config.yaml
d_model: 256
positions: "rope"
rope_base: 1020.0
rope_fraction: 0.5
optimizer: "muon_variant"
schedule: "wsd"
Each number is 500 + 25 x the weight over its row's rms, rounded and kept within 0 to 999. Layers, rows and columns count from 0. Numbers have three digits each. The size before them is the row's rms in percent of the matrix's.

# down: layer 2 MLP down (transposed), 1024x256, rms 0.153, rows 191-243, columns 128-255
# up: layer 2 MLP up, 1024x256, rms 0.152, rows 192-243, columns 128-255
down191 123:483516510524489510512518522522543478532471485484491546494497512500508498449560500500491488512491491513504516478539472495544477512496506542501467508460495494521513486536507486534479482506489486503498463509481507489505500502476514478547530517456498486498511485502496527539508479491500533516505471444463458504459495477495507498515500480500506525478491518464483489499488417509486481515467
up192 090:476540557510512455486501532498534519490499469571521497533441481517466502439478512528503503490474492487481513481483513498536512515441532502486512496510526469548508560468505494480516446481502519499529505452487507508474473515499547508481475535461470535498505514492517495459538477519461529516512476479481506441512504466461487506486489513497453469497486471484498497507520510544453538514501
down192 095:481510499459485479460485503486468489572530512503477448511554495516524470520504528473492479533501478552487526538502509523480453506508510517465479490509513503484510530523490528511456554556511473558491520581478472467519530515470539488501465499539527485511517532485501491528491519488511515502496464512517499480549519523483475496479528480494494507467530522486535540532517488473513496509486
up193 098:522487500538473471469478514529471511469501515486510492455505515537494476534474546564506489481521466493499566521511519524479486528514484513491468491480446441491486511568497467506507448521515507498485513493496475478480499476548499470484512527497499476532487495487478466501479484520507478519500514479513515543501517513475500492549497500497511489559540517501475474502449531468498482534513
down193 094:451482487509494550507500544492498479516475513511518476514497519486478485486491477433502556487547526504478464512478527523500490515500506521489497527529460563502435500507512483444496491480527503488471469527583507504491494520545507507527530460503493507536520547501502505525475497494474485530497485518465493515489527464496508473471537437499486530473477457506512491517458480512498494494536
up194 105:515513485489442522494565511461504486536494505504510527461497448477508484521497462487511460475526525512499491465508472508536476495495457539469510517514509494477500507515529504488507491488479480474496535552496483527535419442494511499568506426468517447537451513528454483496504506501499534472459493512507525519545532488448485470516524479484503550469491481547528463501513482521516510549528
down194 100:490483542530498548502510524476484473459519522516533517500487525509480514531509461526563500522488467539472503500499503469511498542516496531509536475527526508562531486517526502508477506551501463500526503459491483494490540529483455541431449526528448516496524448522537513456499486479495524500497490442538540493528525497531480483504488510505530477520489494488434489514479520510513519502482
up195 102:520483494492470515466488522490507545480521460466491521497503505492476540538521498487490494450482456539502490493506493495510494498521478507514496532495464485508501485509485507513519506459508497533473454533468546549508498478496548529476503468510497474506479524486513477514527463496539532472476503503476508504512481522480537502489476496497501511458458502543484486476476544463486534458477
down195 103:550506499485449491520493466516512514519476504475499478488509504488467525489514510522534533495473509474502457524483489493527504455453523489491509477471484487533500543515511522498505492538509454475508513501538522502456471515474505474536492513490513507490529532492469536507472508483528527478538453511517480502521464543566509510497510439493503494498496507483537489521504469505478509524477
up196 105:494520526488532526462470503496511449489522517462510475494520505498529536510511459541502488479494497529495499549507491525501491487466471552505459529477475517506493534514534539501460501506529486524481523494504523498472522483531478470494546522531501486483505504519448506501505483451521459465478430519501483484551498495506540487503545515492533475485473506501450524521494532468508496532479
down196 091:491502482499454459525446505489547472528496461506511539519527486517469516498504476525556504532498523489444535503535483518477459481483519516491538466501542499506513501510453492490528492470506515500564472522512534499498464475488450528520460539495518501527462519510456516514458504489469508523488489516522469446545524534494543463485531470458506498459522528489516517493495539510497469518522
up197 099:521492494487518499497468509497515497506468491447482503510493506491473490467463493525521459503484498494501499489492510500492500482511486453470477544510482466477523535489472504482487475510520519497454514526473493476503466534521482540525518531499479493465465519518491521506541492487460483500508509495507476556472520495513496502467450523531490531514494470507527513545506472534519549526485
down197 103:518486524498509479494511469505488505518508534433505519495482512509472495511545483496497549493509514520511510476491522484495482487478546548519523543503542493497539496524555499462517513510514453498475492536433465504495508495517480521484487544503526444514502515469486498486473521495485545516514455523499488446510488531500493517540533486508509481488472541500524521503542481531498517454493
up198 096:444487508512480493497504534477495469527515498538486506485503529483450474466430514495494508477504514474474501480487458456510485468512482502501515481549478549535497487530489545485470500518514529501523485516497482521504480482497476527472444500534517503479537514497488511510497478498521547479488538452483507524500516494509507519524457484495498547518524514556454511481529484520528496557509
down198 096:485483487508461580512469525487509551495516519518503543453522493455424519520491525485482507498494478493519506522492506519494509526479496515473463487539525527512484508480526515500497503472524485502496497509486504516485470491472475483510524489469520504485458472518497502537550514519507439478509444486459483531507506478489510509496490513480518527502489526519520499525495519512521505508491
up199 096:503474503480477472467541520520503482507501462465491497458503504513450512555514528467514492483544522510510521536485460482549531506539471467479480480503513524510487500488513508512526522506463465510526510528473517481455488498476453493492497529522485501487502532522491499476495501454475527517485508527481483496504512494477492496551512539523477493504521523469477498508442534463504463524560
down199 095:465488484498504494487542471481496492490504534472477486535487496491516511484516460437495460493504482492523500546479477491511474524521494457505556511486500546561513491553491496532541505536504501512468499491480474520482523491506526508499493490471496518490574536510464489505546494500498469498499468463526503489487472515530491476467442491507452503497467485527528496466464496476522529532447
up200 110:518516491515497506510497507466563515544503495505491490502508484474470492501532500513438506501463520489472467502472541523502510489497499491457516524502502461500507567505502502524492469470479457510520512463487563478489479465475486505514469523517494454485504458480509496529490524499509456505518495494498540534461562549500534487518526479472494503512506536526509547475534484488507489571506
down200 097:464492503475528488475509510501463463485503495470489492515546456488525517468520481487522487503449485519473507498524449507508484515508492501506535533522545540495478496512484499435529482509545513475526496512503521524556490487503486502502512486487505483484493520478500487483516493494488544530562516485530502533503473485511495476462471455500502517525460516501529496519508479454458495455495
up201 101:474478520525482501502554533509499467493501522466534513480511496494541513515506525510461516494512516494468465546520429548496484527456512483470493507478509553503525517538480506516472515521459502517523492509542500503531461507530505507485464449520477538527500470445503477523518526474489467486464487471512511485496523484499526495500466552469481481520504515486470553515514496492504511483497
down201 102:458526490473514526499463501535526511469481491519510516516491497485501502498497443529488492500507511449505496503475500492514492476516517461524500515514468488552514523487481476497511513459520509471539509462514493479528498428501508488507473479483560472474496507532514503483512472527478475518510510466495473533513476511483481470489454525463459542481527473526543471490453471473448460461485
up202 109:477485490468535471545508501541493502526495504509520452485515502495525450473519475519476554543557516535548527490473519482520522521508480494487519529512529527508471518485473471521495518487462539505522505514509538492514505458504496545538490517527492499489492523494469504500509521514496533533530489469490511552518522536522508515506523512510500546515516523507493520523506495525454494544533
down202 094:508506461502488510520427495515505515468498522464517556494519522525460505522480440495523520495472534517495500532523505476487495498511552506484488465500484477486521499540480505530514492507501497533498487516477498497474514504551518468460460490535496462535484517491459555513485425469494485478465492484506488474485474515531546528480496534518529544518463512520541523477519536512501513493424
up203 100:520538512482504532496557520485484504498544506501478467508496537440462529538475515453502540523498518520541543467493503502520484510526499479483476560491443539473570491506515492504520473485501499473501476502512500487521527482499489521470485430472470538506536494499513491498514510545497525534507506503465521482470519535515509485516544477473507488553505501481439512484546493514474528507460
down203 099:518450511492510494543497540480512535507479462548493499487486486558507447513497498462476502525538548497490473479520532479530531518517531491491485524489500487534445512495503482524495495496502513555458491501539511489467497496500487540529532507483473494534514472488473517496499550493442456493529506488523492494485513489501499527518459425490496490474554517517570481545507514524508538496476
up204 103:532525496537438528473493523529500465480530537477472470509499500519480527512455509474479508540513520448507501519454491458522472519521468506508485508502513548517491467472516493481490495461507457523489487504528524509505523506522510516489507489536482577502505507508486504488490528508481492529491483536499516483490526465505495466497546516460473532502536499452502503488500470547538461438514
down204 101:516491474520549522501520488452542506481523503521576524531489474505495516518498515516555493488513523479502465500479509514465510457466513528498519441487508474506524543530486527506488561531527437486491500547498477493535545520525476522491467463508484470521514534547472497484498467531498483517492544470515513499537465516491479526479448493475514480477456537497501477514499551500514517491503
up205 092:473477568472442544531490500506481502497489546491497524457467506507447544509481495504506461521470508460489498514479492514504561494457504449504552493488475507511492504529477482533470514540495504494497521467488504536506544515498533465529500523492483520502549472495522479522515500484486479517507489524503548479474480496432507499522538460541442503514516513524495528489482503496545544503473
down205 083:511469540482501488483478516474478491491463530521512476489501495528507516506526498504477480512496539515486509525514494484512500494500484485515494506476485487480471535501463433537501481517503472515505483521501556463536475474520502512501488468486442485514457510487494543480483502464509515494520496533500567542522499477485462519479516491541525522540478487458528464443443470436466492524475
up206 100:543511527492498534465503516503514485484516510496551479513495449518500476482476540493483502497541511478452498526495497467495523527517513532506530533495495509513517515504466501480516451479444453519497457484507458523503518486499446475498525465458510492531456512492464487472493494484504456486497484474568522470519513516538483501459516508491561487484553511485480537479533497480480521515466
down206 093:505523505555450515501519470523500527505489489490501497507534512533497508514495499534482472483495502511533476513462525506464472470496479495485482485492502495508475460499531508522518516498512442482477476518450441515536513490547520470512476517502465499427537487462507485523490497545528505494504485507469539477428462509469486495497486498462475506535472506507536458528494439540531447551489
up207 098:479544522491493510534535488540504512512509470536458499498484540469510456478480546504497449501525501508470507524460468515490543493527540524515527521443499519515501482535456484499469491537515529554496533501536492500504473491512484516469457487498480506500486505474565502537506508527535489549486524488511513444479476488514497488533464549509495533466486534522523529525509523516545468518490
down207 100:507464494541500471502474474501507467479525491507527516488484529482500525465522528540447486460516511510550461484472537455515500506465455550470470481532510525458522484515499479468486538504460467459478494502452489528525477436502481493492521496486489515494528531495467520496483505495511499498516491533497519496479482483495498478526529477498487500511513512511542498572489534483505526447447
up208 104:464517444537532500514500494538493496502516476508539478529531497518523532495462492499486526518507516477500492524489509545493487498527483471527485495500475500535457565523438468488507453483526450490487576517456463522547515494471508471487494504514476524559537500506475473514487530465506486532520473507506503527483524529479502524534504506500492508502500464546479505488516485534507543519523
down208 098:542514542504441510498487544456483528519506482507508517492489503497443479519520529462466496475481510513529491499505503513510503480497466491462493487487486488518545504482521472452495523548495492495496451469482491473453501509528545544470507490507552521494479501501506509498500474500538472468469499526512514486495497511465520499493498504518481517501532511470520492487504515483508466545476
up209 096:512500479491475467501544495538473537513493509521490487472491540493531473500491517491540480480516518490489499477510513465532498518488507503497456460497492482513503489534501520539482489568514511530485489480467503534501537457513458461482535473483484551478495536528496514484535505497545476496502540493457502477514489550495476533482562503459490485508497500535483542458473491473477477497454
down209 101:514462489478479501502439502527468480496470528459473514493508495472505521519442478499492436490486539484513456521485501513511459493503513499500464484479482505504518522496541551458468516516484472471455537539501479492532461515483471522493466509500524489482473467480511571498452551496497506514511492508495484465469463499515501498457520515524521477498468497497518519513489468516467506477524
up210 105:506502507513496488493461537501491500511456511495498468437466507473538526505460495512453514494492481523499548503489524456485457483518571465439537511525517470490548475519521487509530529525481493468499489484478544507509524548530481492519498481502463490490479455495509470503512491507522504492525462500545556527513509515516545482515531530467500545482506467500503501515486492516501522507562
down210 095:499522517497526558540537486470535444516506479484507488480511530513495506514499505468470496531525502504494476538525517478482507498457477525525518507503518499471485494515459511499517497491508473497444523470473528507506485493497511478523572518508430481472484473485509532500511519464504501499462525473475451484511507495490450528452483494504481505482526479474467486492507484519517530524521
up211 109:540473500459531493527521499505509499490537498519492466486469479527499464487500509529558549496495495493487519536503507512507508523512503499494500474570498496482517521502534503488501459499508500482503531498512511506491502528544483542523430473504480462493528503467483526468476524492498515491475532476553424491553508503485427521469494441515483554502484494495538522487458507507469492468533
down211 095:474513504531513490476504513526507473505462501506512475477521483538543489529497499473506480488529446535568502494473526500491497506495499488522528469480493508486498488482518534484505470480484525525489493530523464520497457499500476475455512475448480537522520507495486522515480466500510471540468490518526525479455540485490480508466502510485473489498476534487542479568503478479518498447474
up212 089:503531453499457512492471534533497522476482449512511453495530521494437475489514492520467488509550510517469460501483465467517491489532474455461503509491534504489490515474485504450483534457484551490478526476476550529465471534457513520471505566489505518549491498487507477518516514473497486513509521447485463460478519485525518496506479456501532522533509477541490521507528498508506524542487
down212 104:494465531510491496474489519538487507486492493526503533494495504510494486502510472491496503494532472511507467499457544492532469446494498492513488503496518503545483503494460482492488536498502489557475524505485522508478504478518467548453493488492498524559492512472535513520506486503505495560526462516499535479439467484484522479463495504501498498485516503520507468484465471510451509469484
up213 091:494487480500511520513513470494557502540524555488513504497495513510472461540512488547517516516526498507498520487483524493486498510511539468481498499494514502529533525520505487523518478511479534532486535506481480517505511465507492494470564470487475461484485516493514488523506535464481521453483472495517525513496504464493489541524471494466493517454491536533438471455502509509525541489484
down213 106:474523518476557557551496483496473475472502513439488479434486475531477502486524541505538497506491503546512511459503516536468533462494499460474521504477541510527525523449475469510524483527470496479493530473497550489454488468489513495465500482504533507477515470470495510500471498498521556509484514489480499473495500474486524465531478502469427510492499508530501503460442498500509493491480
up214 091:533520494507467540471528479514545443506535494524508507511484478504497553470511452501505546526479466510503482474552512483484450471548473459484506494527539521493482520502513482478491461490503508529475491495543544522517489486485516534477503475466489547525478521496489493510468480502485550548517523486505506506512485507473522512495512510558495503509492502523488509484497500491502491545469
down214 140:502455508465516528488529542468509456505527488566526515479503486544481532474474480486482500484507507491505519509531557522477464503488504474480485470534500477478506501472520486498487506488532474514453480494478509505456488462499510487503508444530498525486474511499515522495555475492486507530504485494448511472495490507475484544508506503535520498514506486508484461530523464477521504469485
up215 090:496551491451501521466476525473520485509485497495519503521492502513519494514540516521505513497504517510486545513542503496459516513504514524491468492472505472509483530523495474509541487472505536546472558518491507486533473525501462484498510440518479544507519492526508498467522492482495476465515530512460490499502517502511511481533515477534483526500512518495481480497496512543438512522527
down215 108:492475539488453485487535502463498510493499510472511527499478541514473476500486509537541495514530479515472521451473515522501524485504472502489502478493484507445485511543475509509477472520518497519491505457474500502535493485468506521520518487491527557468481523513493523511501516477497535538467543527527492525517498471447476489527439469486529491475498485518524495518525540493460535504482
up216 093:537494466498498459472472502476490478493546527524500532521510514526501490501544540520537513522484525495485487479487486476499506480489488519501545455464481528508511516462541496543527520531502584491524481496493473503515490507486478489490485486489497497525476522512455525508436537456492502517488461522477494516452524505477488494505506465499540542478511492474527460503489534538459525500507
down216 110:511505537475479487534492470491506493519492524504506505511480469480505516467508481471442508501538473493477464455475468520456515478508470515523493498510525517500525488473519502494488522503500473515521435521485470516464512558537526498540538500536555496484473470473546481475529479508502503498474527528510445528493529507537521497500544521491484457506525541461511489485530473528514466518529
up217 097:524500502507521495462525493502529530512512510504539529508490491478533547517476506483492494490525481550517495526516537523496526509520517502513483515497529505534525529482513485489446519513555475491454514551507488484468531485487450473495515510498491523518514509490495522510492505440487519440507534516431511473495490508475549515523516534501476442476485469473469532521488496521510491481505
down217 101:531484478543530506466479530558515499510492519479449523482498516494482488534531511491536528451467555469489524526525495464522465526477560509492519523461505504537521462517495547464446523515491523507537518499492510521498539530488494536446523511459484482503496485554496511532512530510519485505496466527487478481547533507498484499498501455520515480537510483505477478501532499467513525492474
up218 100:483527481498487482483517502518554533486484463510502507495537486517504542527435487507482535539516499521541496504493470501519469496524498503473570577484472515520504516496505465474472461530524512501506521485487500545556511491524473518507474483505493497527462530516519484476552527509521525514508491493497499504470486483491518461484490542499508577519482488529541476493506461538527504484503
down218 091:484447511512543505533502531498509473525492482456527487470498499495481506509508522521455505501513518474482471505521513504503499477519474526493520500521516514477497522524519519487493518503481487495519477474518420467505478481512525478496559512518440526504491497474489488526472475459484484508513520510504466553547528501474484482513515503470533425487498527525535483549466463517511490522447
up219 100:475482496503493419475494519526489508539506491475469499487512559494523540503481515469508511489517488527531504507489540515534509505502535536533485439461487517478485484526459496488531505484503549480476492471472498478470514479504523482500493481501490492518506530533506514507466488526453558521494519520501545522504529515483520503498453507515495499534504482529480500466510497526479504531535
down219 096:484473465452513469498509468542473498536502470499493466516468518500475533485508480506474479515522543510530465525513446501483493500510507552483495525506490531482475489520478499488489507541527537477544529521486515510418473490537525518513496475503490481466452514520554493478466528491539522506474543510507461497502494455460475528477516506460441515531492501508515475511514538469496479530500
up220 093:521469462527479513474497507502518516475569493537493531458498511476474471507501497554504489479509481512495516546522488511519535523551481515445470483514479510500506496479497516481533509520522504524470494472511545495493538487543529537502486458528556535523522475456503499467460504525459527463488477470526490510474490439503502535472508543511501526513492546545482517525484478544530531491496
down220 102:480545542451504450517483518486547510494468469484505530515461517495493474484524494460507495491478506536473495540497479474509542541468498534533486509520483479508491520506505528476490497504438523502490527504532540496551537462444489475525501516508502517503512550514472491522504497502506501503495486485505510502492538480505504462510512538514506511508493455485490462472445507513507462464477
up221 104:494480497528520492466509485513488519483497475494541486522468482520480485509501491511510510463492504486479522479508481477488476521471504506526522508508509534488532501501499529522532534508556478530540517488494543499487547541491499502534500462549524460492516478530458517483498493512573505515478521522480520526490562483468541497493497505498482525497493528587540514487467465486529497520537
down221 100:489525508489451505534448484516488501490459521471429487497497463505495517461514522518457497491510489493538517498519476515493501486480475522501485501503465498527516507499501460508506492453475490465467516503528492482473491502497519509470472527501495508507465512508489521478505538453504464516515518464510459511494502475544493519474513508500485478511503499515487461508471488458508507524547
up222 101:459489508517465464501452524485485535500493500508525519477481543484498525577491505471493505495513485519513479502476487503518485490510510515532486501480487504468479533487523466485531489530514492559485533480473497498505517537474520445524541521530539485492494464456501509520548518495520511507482482514514475502520490526517496527538510489487510462481480436515534500534506438473471490539477
down222 098:512516532540518458466487508511527525508448530520487453546523502482538492549469482473472492487494487465529508476527502506519505511461512479504517544521523511537521475496490524486506515478486499491506505512501479509502507559572493462490456489443503511542504527493502507474529516543474489523495528506504553481481505479514496480451486506463522532511547507496501466480534523534509546496514
up223 103:445473438475501515457488502514484508486513524479441496476521538433517510506462518473492539511496504460524488481482501562472485501505526482484478444514479497485543517529486478502538505508493492486476496481475477450509501540465493504476501457504539491525467485511532483468516525503498483554470517535523516523488497485487469501527474494525466468500538460503500461460534508550483472516525
down223 100:508500528501461478535493523489502490543529466510522527541532500491503497505523519503515482548520471501489542528530490502507446539520491496465502496549525486464488505496468484529522508492507488506493477521484515474436502471453469542524499521508497510469495479493512479518508501523485538451522485519501474495516517482539467499478473519502486484466537542449492494473497550470507546513493
up224 097:511519487521526510462481529454497537524459508494495504477518480507516497520518518516490515489506508506495505493532452493460534526440449497474526509527483513493498516464491497514486500503486484543555498453487512501496526520501566517495482501492487495528477512504550490488507485489474477478481491474524445492498496519498503520455542556467481472490508491501527506468463481505514482503508
down224 101:492518543527496528470495500447490519512482516520487519484477519496471491523497493507513495493525503503454535524476499521531454509524519541523478488446506503488531536470496468447524467482491453520489508539514472495530504532481482528484483516536515493538464436486474495516469505503507523505514473499517497493530549508465498474518467527504493525493498486486456475505505491504476454512479
up225 101:506564509496526492491502515493479526506527450467453500521530472494486468456472480483488502481486498493510465474461523508530513510487527487511444571474501509502506496464517475509508471490529540522510526462537524498533539485500475498513493467532477465489508570492492459476474501472449467501533480551487472483495487489503493458507488463485516491488516484491492465485496496481518485505488
down225 098:474477517513463498488526574492509503485452492494539493469510456502491474471448480515443491531491493510527460505468496477510479474525511472512502530510463496521496477481478514510516482504535516495511486512497501481485488468522496521456489521541508529573524490524510544513572465516482462532533495466491455506468486453554460539505505504550530500470476448495496535477526513476500494463520
up226 099:526482475482492492501523532506504482516508493495529485553474483535543508472493443484495471497495467492495519555494425536494485484450483507518481496482469544539494488501544506497473527485495479506476576489456520514555533520508494535473514524493534501486532506471505482516529526484521553494497475488512478469517526499455477499511531503507455499531521498507504506506516520524507512492514
down226 098:511485552516505535523486483482500544507499524482466454473546526493488476510495502497462469519539512551514425492495550519525475476515508515466482459514531470480531514521522509509527506490475516482501490527465467500496486507502515469511502500532480510553514531488500529490481510486479478529527476510478465496539503546511498463513512469542513537482494475505495481487486474534469510461448
up227 102:506503522516497513510495515535494535542532494535487456517457509452482555520524489490485523539474487469504486497500508482522486510530535516478489537487536444525470546513434474539506519542463509501535507480465521454503537534507506439483522493509505487499479479490529482512508524499499470458479479503492466503470543503501528544507436485486492482475539484578482493498512528475501463475482
down227 103:500460506514509479506513456509524522499497444501516509502543476530469498476547519513490463484506462498472486462513493524511464523504512469499521459522516525530523478492522479516465494486514500519470490495465453487514459507465494473503513451464532479481490481506492519459518425564500478529489505472509522504552480537462490528520503457490499495544525511496468507502519489469520487515524
up228 103:514479520502506504517502492467476473529486521526497484532509481494522494521530511490487495485493476479511477476482459489490500502568521499481502508538502533538548546487501507504533521494437551546511502508505496520451480494457523560500514465492485490538480493492517486462519480506551529507509481492498489480514482492448536516473455477524483517511486528439485474513487507542537492494549
down228 094:466565443486477508489496507495520487460506500499528496466495510491486491476486483469552474518490523509491526493525490490509466585487516542488503503515504528513496477536536525496469514474451545525481515553500503502513489515537508518511478461522458497503514499515478473534494528459477514506525477560461488493490476445499501511475506491487470524450485509488502520543476507532519497498496
up229 105:471483542465539477487529487516536499524500498487504554522485508464477492530499480494496556484528484450457481539559495534515496513474492464510540498465452503493479522481508458495475533477483540520493521489477545511496502531467468478558472494475546530471491510463526519491518500514507506504493491526490544468508513515486505516500519479466556508468469492498493519522521512498518480491498
down229 099:511480508488474443472480480482541507526490509523512536486540513480480497495488461508482433498473488474508519530497511481499483499536503512506490474497427461485505502535490520443444515479486571524499545486508468514457494493495505561484508508514460497490495497468507467477502514439473464487535505446504486508508532504472443493482489536466471526525510467506508490512450489488554529516495
up230 098:531488535480503485477520462495505469529491446539529479529502528522501512456461472561495567510506523509543458494438489505498529504475516529497536516528477494487520491503447503462518486523468523522519527467536511512500500483546501516509534530515486531510476468452497514479515528525488481511462500484468513523473470523498512461486534512500459511473509479509476539494497484546449541486514
down230 097:524485473499515437522455513503545533515506525477522462471496519471441520528493522492469508478549486541477478542521546493490489464469543529480515449502463467513483492480503464511518517440472512504484465486531480559538531502498493505504497488505557494507546487487470479518516526476445505486519518530537473465516508485520544449506474545498522533538491536531473512501482482502467537491519
up231 104:501502508482533555469506433532505500499500538483475435484482504533500492482470505520483502546503517471529464489509517494489539516464459466478557509465561497504494490463515506490496509528465483499527487497497500488525531495531504484545522488487490518493502482490469533522528516546506539461510500481515485519496513502459463513528551464496479493455513486469456530494523498536545527515512
down231 099:504487500493513540505486493427476516514497495484520545486514498509550524555537470509483493457504483498521475446477515516509483467505538524508512500487494539487509498525495523495491523496443505523518498503507512502470442539492496559457516469501532510494490577477509462524497521483480523482478511499492515487471535482507541506507529520500488531537502513464531489485473510492457504533465
up232 096:497497542488479500515537498498480492513515481491479493485475499520490497489472470542502444530478503516491508493479541522500514514487520478517517453497553496443498511496518490509515473494500505472502519494504545485542485519500549508529567514492485509476476511511484539497483525500457496495473490426458461503488517464498481486522528538509489484511488455541535509465544473505473505503505
down232 099:456480522485496524507489497499492482504476507569507501478510495503493531497527493459470531489493533506509482501525488513520522481480487519491488530497518480547479478486473508476529519487499547510512441528506534511496423468471523460501547487469462534517528503510492512474517485486507477460506475497520503507464476500526487522519497539529497461501465496505572499548505486467511490503500
up233 093:531505535520531520545545472475548525453498484519520503522504517515536505491486454514480534492497505525511497467456534497475498483461502512452487477525484504528488486445454472509480538522508480545508505511486493498509535530490553488514485446536521520501490538507508487498500508493506449479528521529517506496460518486520502481498495502507473505504456463547496467517527502467488458490507
down233 120:480538498510483536502501489479499460472504444524517512529535522519478470516535529509458507491514520444493451532503477474493531527502511533485546507472513454510494498497485529476521477487456484473447502540467488478507569489493512466515483499477458521489517482476512508509498514535509501539485484524504488533484529463477507525502443511437494496512508525524525470494505514449479471466488
up234 105:556541511529506526487484499490508480514518492472492502538474465474510498463474510540444494501501477504508447534429521475516500502506507510488478511472487488508514536517521521503535475523514494553482515467490484478489485541533461493536495535492483507482459460511501528504449504492503500498449489445473489510510529509493551504482506488483473500514488511522506509505483514535484531491504
down234 101:482491521485459443502482513506522474505507492493558451487488496465463476521495462477480439522492489520522483482509525478517496513524524510521495497470517475483485488515539515535456531500508510466522522477547523474531474530496483511535491503517490533544513451492485539465508547499491536509526497465501505478498473480511482501441527502505503497474506552518448478501521529476539499509492
up235 104:507483509468530480488511494516483486478559504504536484508502475510532540523541521478505450498501489517481503526483511509532495543516554480502539538534505504516477511461508472483485514511529539506535524496513509495502555507468487558480540483506470458498454464468518517512440528444446486477521517459498469522453503517501463500470533514493466544497497474510474492510522504510498523480440
down235 091:478495514469474529500487507503487530473458480513503504462475471508465509522508453464502449524535518493527443508466512472515504486521519500513526489484521467502577515494551469514516500504527483543528499538561521475528505531481491505509467512526488485510536484540463530499522491478523505521518459526523541505530471548503522520483507472504470491460475501509517499525480476554519509512496
up236 094:491465503503498567532519454505498470576496473509548465497546518467513487556468513494519558505528480500485492447498527515523422495494470510491499487509523508564504472492507516529527490513464481478501509521498490506485520517506486479450488472479487489479509445529472469505503491495508502486466523502521540498538531488498517470543524484444482465554492489488501511440515536503481502538481
down236 119:541514501473509518528498509531526506488462506526466519486485501459498554486483484529519482480539556523478471481554491468471490463487533462463495519479543505444489508502493507478519505451487491529510496485507524513485457514469517507473534503513513493488483516490488527504505506489499439509471481504552504467484470481449469492462509503515486511446540500486498485425495522493502497463453
up237 111:532504472525457483484479459482498557483457484547506497547525447514533477531534514517474526442461517503487512522513498507476545540521498515524526520463515487508507508470526485518480460503485509492533498505512450516503533529471507503542487448483517517478493482464499488506506459517488459460458487492503500490502494499474505484481519496446511523502475542492483517512486507490453489508470
down237 101:502535492519556505483487436491489508468521520520484513498507582528508540480465505547524487516543512512490527548511516504435503470462492462496502546508458525521512484465507508519491524487502466525499485502497483496516424468493490478485516501513495448545511499483512539527481498501518498514478483509488506501543519521475518535556485485481486487484500466496482494503526482478520495508527
up238 098:444530526476510472458483485509543494526524492535536497491526498498490479505509444532499489473507493513522540497550538480513472501526513501513514490506471521497514510467489532503487494514504492522462494472435518511502516492509473483514521482493506515473481507503504519476445507485521451490461469494517478526561458516511497489528487488548500476517490542524473503432532481501505499506503
down238 095:488530486509486515508504495471524478480490494494501467520479531544485478512530479495506490495519528518502505528475450507501550501489471522521478505476485523471474525460529493480427508515505536527544532520491489489472489514477521492497488494470493505428516515450545489497511500487500523511533484538469492531501470464464538510456501492517509567495539511491475499484473490431487477489539
up239 094:520446497528524483493515505477523534489470516557478530521502494507541511482468510491486482485511523508520538491505518444507497503468503464452546489533515481510500533468494488470543503557491489529505498483499487494535531484492522510486507489492500552526502479483516492476465450551460502506516526493496510497496499515468488454475492494499543552456498538509527473499504504482498514522503
down239 112:497504494530523534496501484523444517515546525495486468500502456449463483514490530482505481555467507525508497486488492508512488533490457532495472498527524532464520470531546475522537461495511498487509463505500533458507513509565529539476500536518496546505528501499494493529516504442503486504513481502538523484502498490496472518515548491506501531480506432552488512503509524490497514450469
up240 096:486530474493468479476439505463536514535498542489520497506475529522497464479472530523517488480495534498487474499505501496503493504504471468490540502460515485521473494488525526521499501567468492488554514495518492487539502521492522478496499503427437522490459496491539473522525453505490467500506507505510508472507516527477498515514466496533500447535509498430508496508518519521487487496503
down240 086:487493482507506520530525463471481528503533502545478499505493495525497493526472456506532518519543512511496515516461477485523503494512509557483515517488476509520552508515466505487475515455531461524470516518504492482465442507501472526481541527509519509499517533494496504529505478500511504503494531473497504516507529461481524475539503483489534512516502487506496496532484523498481489500505
up241 097:486484515517499493482515501513549513530480500493528482514494460528434502508459532522464505536496503495512517529466505453471494498511533522513474489525486505514500490484486521475564509507500466524500494500488524479520485516496538468491479540502451520574486496535505502534492494455502455537473473471469508510488517506525507526486520470529509509494479512457492508477528484519500476483468
down241 105:502444527519507480499453499532510496507472518477522540491545532475508495544532518528473486460524511514511519505485447485513486469505452496494494473504510452480476493517455478566443511494496492534518502522557532528528545530533536461454470519484522526522504477477493532477482496502468551522496528476495486468496506515500505488480493522506526496498506464518507517522548506445509513557513
up242 097:513530529454485527514547511537473487544507503501453529469516527438508496502515479518524507453484492497510477468518483533487529476519494449529479522445457471495516564491469503506488475514525447504517511537527521460496496508520512485535515514513474504507501513486513525522517528469514519515504489464513491482516502543568537505490509542476452507491512495537498502490532484494531515461502
down242 096:506516477565526509512548508467498524528535521493521478473526504441533499500513501476468500498504471480495520497489495455487536492470538481506488485542496522489535534534534493550468522512499514494487482474505459565455499483504469549506516473505531454497491487511483481476446484482458507469465556480510488517481484504554500516470501541496494454470480463488541463518514496510503507500526
up243 096:479498531535476435512486428497474502434520533470493491468452515478504513497439494508483468493508508544499484501508460480551523457510469503483457491473499468496487493507529511489465486495509468521469529512494485473498500472472507499512554505514508495485518504514520526473526485477500508498483455518514508494492479461444517500447528538545467484490482484505466495542511488517485519500508
down243 093:512487508483480504505514497449480445496477487462535538530544501506530565509504495516516515515517491475475493497519481516526538529519498489505551441518511459465503468506508487504571460483492499500555438502520509489463550481521514521554465478510504509530527483525503498478483547491526523499490480491489543456494529531488519524472503503473510475495498529528543504480479500521465499508475